From a checkpoint of a small transformer trained on Wikipedia.
Architecture: RMSNorm before each block, rotary positions, untied embeddings, capped logits.
Training: a variant of Muon for these matrices, 157M tokens, 9589 steps.
Each number is 128 + 32 x the weight over its row's rms, rounded and kept within 0 to 255. Layers, rows and columns count from 0. The size above them is the row's rms in percent of the matrix's.

# layer 3 attention output, 64x64, rms 0.266, rows 0-63, columns 32-63
size [100 100  83  96  90  88 112 109  96  93  93  98 101  99  96 111 102  97  96 105  97 111  98 100 108  98  88  98 105  87 107  87 103  94 100  97 104  98  91  96 100 100  99 106  98 112 125  91  91  98 101  86 111 103 100 118  99 107 109 101  94  87 102 112]
[[137 138 199 102  72 111 110 126 162 139 163 115 131 158 125 129 115 113  84 176 142 157 163 153 109  98 127 134 211 114 121 146]
 [163  85 138 122 156 102 139  97 127 125 147 176  82 141 165 164 120 145 177 116 139 133 122 156 128 154 113 117 143 122  39 111]
 [173 155 172 124 125  96 119 100 107 164 140 144  92 160 155 129 168 128 110 148  80  87  92 117 137 142 112 133 137 104 172 140]
 [ 63  94 142 135  84 159 132  56 107 141 147 151 130 125 156 159 132 122 182  75 128 135 129 134 147 145 196 163 161 140 156 175]
 [119 117 135 147  95 109 184 154 129  83 171 113  49 119 174 164 107 122  53 144  84  89 134 146 120 138  85 106 207  96 160 110]
 [173 139 113 108 173 148 139  86  92 153 163 108 160 126 168  95 167 129 120 127  96 151 102 140  81 120 147  86 140  97 142 151]
 [ 97 122 149  82 113 104 133 135 121 155 118 152  56 124 110 104 141  86 156 103  89 171 132 108 167  93 144 116 118 136 144  83]
 [121 108 142 131  84 125 147 150 149  55 179 190 111 122 111 136 142 167 177 173  55 160 150 140 126 164 111 123  93 114  96 119]
 [120 137  44 166 114  91 126 156 152 158  65 111 139 125 141 133 127 153 153  80 162 163  69 150 115 107 129 125 137 114 103 119]
 [124 120  96 103 134 134 122 238 120 109 167 174 135 143 113 127 122  91 140 163 189 164 115 107 117 196 128 131 138 138 172 126]
 [114 155 169  76 140 154 161 113 148 168 120 123  82 170 133  82 149 112 141 137 122 138 146 108 128 165 165 105 131 136 135 141]
 [122 129 112 108 102 151 128 139 152 136 121 183 107 134 213 109 149 156 148 114 131 177 148 137 120  98 160 140 195 154 121 131]
 [111 131  75 117 119 133 133 145  88 166 165 120 124 158 151  80 122 140 131 122 108 109 109 116 138  84  62 124 187 115 188 192]
 [117 189 112 174 133 116 146 182 127 135 133 152 152 102 161 152 118 166 141 138 142 140  78  71 124 128 131 131 107 157  91 187]
 [155 125 182 188 153 166 126 189  86 169 111 138 159 162 146 126 123 157 126 118 171 117 150 108 113 105 123  74 112 121 133 172]
 [ 89 144 167  53 101  75 135 135 110  96  87 120 148  83 182  92 130 121  92 116 136  73 137 148 133  76  89 120 146 151 119 157]
 [ 78 115 125 128 188 154 156 123 103  87 133 184  89 119 121 177 100 148 151 139 138 142 141 131 132  98 144 183 160  76 132 142]
 [155 140 106 176 121 170 116 152 133  76 154 113 113  76 111 126 142 101  71 148 169  97 168  97  78 139  76 187 103 125 147 118]
 [139 156  64 139 172 148 142 118  87 161 121 151 188  83  95  99 134 114 165 123 138 156 149 142  90 109 111 157 142  97  81 101]
 [184 133  90 103 136 137 117 118 125 125 135 134 121 131 172 129  77 153 126 196 133 105 112 109 134 118 131  83 110 172 113 122]
 [152 158 100 101 134 153  50 100 174 160 136 149 116 124 101 118 208 120  84 130 133 126  94 129 171 118  85 105  95 148  69 159]
 [101 171  94 115 109  62 124 125 138 104 167 144 176 117 119 120  87 106 143 151 122 108 174 100 111 113 169 103 125 105 124 176]
 [170 173 129 166 131 120  86 153 119  84  83 114 155 113 150 114 152 135 123 142  83 173 130 172 132 108  71 126 101 162 125  82]
 [168 134 139 112 130 127 115 122 147 156 153 130  88 165 158 135 160 176 139 134 179 173 112 157 108 151 157  92 120 135 120 106]
 [129 136 123 104 115 133 191 149  94 161 145 125 139  74  92 128 139 112 136  90 140 143 186 158 135 157  97 123 115 132 161 163]
 [169 158 105 123 169 108 155 170 135 150 169 150 168 166 115 161 152 162 141 142 147 146 128  88 100  94 164 123  97 130 143 128]
 [123  98 102 151 102  92 143 133 138 137 125  80 118 120 131 110  95 128 176 161  99 150 119  91 125 172  93 161  90  44  97 138]
 [171 160 126 122 173 111 119 126 157 107 120 133 133  91 135 160  79 153 142 118 125 134 145 124  91 165 136 108 144 134 161 155]
 [180 159 152 118 170 123 172 142 131 160 147  73  73 127 119  89 133 145 162 133 153 111 191 140 161  85 105 111 162 115 133  98]
 [123  93 132 111 144 134 161 132 104 109 107 154 107  93 181 145 129 161 115 132  84 135 135 112 135 147 107 124 133 208 173 142]
 [105 106 113 133 169  41  93  61 159 115 155 135 115 197 147 128 108 111  73 132 129 114 136 151 100  94 118 111 127 168 140 102]
 [126 106  59 167 104  74  87  64 115 127 116 141 162  52 119 106 159 112  99  32 120 160 171 142 125 147 117 133 180 123 137 125]
 [108 120 125  70 124 105 201 106 100 125  95 177 145 107 176  80  92 152 117 100  91  89  97 117  93  59 125 139  81 103 130 116]
 [101  85 157  90 121  78 134 124 127  71 100 173  84 116 130  94  84 110 151 124 123 173 133 143 131 158 198 118 138 120 104 102]
 [145 164  85 109 125 164 122 107 131 156 122 159 109 138 164 137 106 107 175 129 154  91  86  65  79 167  93 107 114 104 135 115]
 [127 121 117 129  94  98 121 108 109 148 110  89 132 105 208 144 122 154 117 174 172 199 168 108 175 152  68 111 166 105 158 129]
 [140 110 143 136 202 137  97 123 170  39 163 204 117 144  66 130 136 176 106 123  94  83 116 115 149  85  99 108 118 171 159 176]
 [105 121 115 143  84 118 148 131 119 160  93 116 135 129 134 111 137 109 180 130 143 134  64 169  64  82  87 137  92 132 148 111]
 [150 122 125 134  88 146 165 161 120 101 114 122 124 171 153 194 166 106 155 133 147 149 124  88  98 126 138 116  95 108 133 115]
 [ 55 145 132 118 117 118 129 105  69 128 135  68 165 179 113 114 127 122 149 174 107 112 169 147 111  95 155  63 161  71 151 133]
 [124 126 106 171 131 155 131 118 182 160 100 127 112 150 147 161 125  92 153 106  94  60 152 183 172 206 154  98 128 142 173 130]
 [108 117 118 113 124 152 146 149 119 153 166  68 172 120 150  89 124 169 158  63  99 133  94  87 119  72  85 152  82 128  87 136]
 [ 97 100  89  57 154 139 157 167 150 178 100 149 106 104 161 176 164 121 101 152 166  71 145 179 107 136 117 103 131  97 133  82]
 [137 135 131 171 139  89 120 161 110  78 109 121 128 154  88 126 156 114 144  92 132  80 191  90 126 112 166 114 151 151  88  54]
 [170  89 115 151  92 148 146 124 157 124 136 124 154 174  99 108  92 160 112 102 162 139  92 135 101 175 119 100 135 120  98 203]
 [ 88 159 137 122 100  69 129 180  94 164 114 134 136 136 138 151  79  49 144 120 159  79  91 120 161  87 153  82 117  69  80 121]
 [184 107 131 153 123 123  84 160  91 130 122  95 119 119  96 164 131 179 103  76 134 156  92 105 143 120 151  93 149 105 141  93]
 [125 146 137 103 125 125 117 161  71 151 104 161 133  84 115 129 125 166 108 145 151 204 127 104 123 145 121 175 121  75  81 124]
 [127  77 124 169  81 155 118 119 117 147  61  95  85 164 168  89 183 134 137 101 156 166 142  89  92 135 118 138  87 158 158 131]
 [184 161 128 133 131 134 102 127 154 122 112 132 131 108 178 157 125 128  76 108  91 110 122 146  63 112 123 198  92 124 159 130]
 [139 124 105  78 142 122  74 111 152 115 152  62  74 167 141 112 118 119 120 112 166 149  65 116 121 115  93 138 142 110 144  75]
 [133 124 152 118 159 137  93  93 139 159 112  99 144  97  88 110 146 156 132 144  67 169  65 120 161 159 152 115 119 149 110 113]
 [165 148 157 125 130 164 152 138 128  33 129 130 133 115 149  61 155  96 151  82 121 146 115 172 108 174 148 171 108 120 100 171]
 [139  71  83  92  49 135 108 166 141 156 150  96  91 132  95  41 111 133 120 112 149 123 110 113 169 119  95 147 119  94 131 106]
 [ 97 133  94 130 239 156 115 149 152 137 170 145 136 106 111 179 156 143 140 178 115 117 132 112 133 174 116 170 177 140 100 101]
 [126  96 124 128  97  79 138 184 100 112 136  99  74 104 166 160 121 176 116 127 154 129 138 173 124 134 170 120 130 168 155 117]
 [167  64 124 119 130 144 101 114  86  88 157 127  76 150 177 148 150 140 166 133 142 108 106 166 114 176 156 111 124 101 125 136]
 [145 147 117 133 152 176 130 112 137 151 123 135 133  77 117  97 157 145 189 100 170 114 111 143 108 121  95 100 135 120 136 124]
 [ 97 150 117 150 131 153 161 165 155 155  91 147 121 122 116 143  79 125 112 107 177 131 110 166 129  91  98 127 132 130 162 137]
 [143 105 179 164  85 155  75 170 167 147 135 176 158  88 153 117 167 145 155  81 131 117 101 129 189 140 116 167 126 142 126 118]
 [147 123 135  61 178 101 134 182 108 136 137  93 173 116 104 124 111  94 124 125 163  63 120 144 111 148 169 152 140 124 115 169]
 [154 154 122 107  98 130  69 114 104 170 140 127 195 126 159  97 165 161 155 149 105 155 128 180 107  69 129  71 126 112 165 173]
 [107 103 157 169 104 120 216 124  60 142 122 183 104 109  87 120 163  86  85 161 124 121 130 150  64 136 143 109 149 144 170  99]
 [160  98 148 159 128  88 147 183 134 139 139 139 160 124 132 180 162 117 118 111  96  80 121 168 117 111 131 169 112  85 125 161]]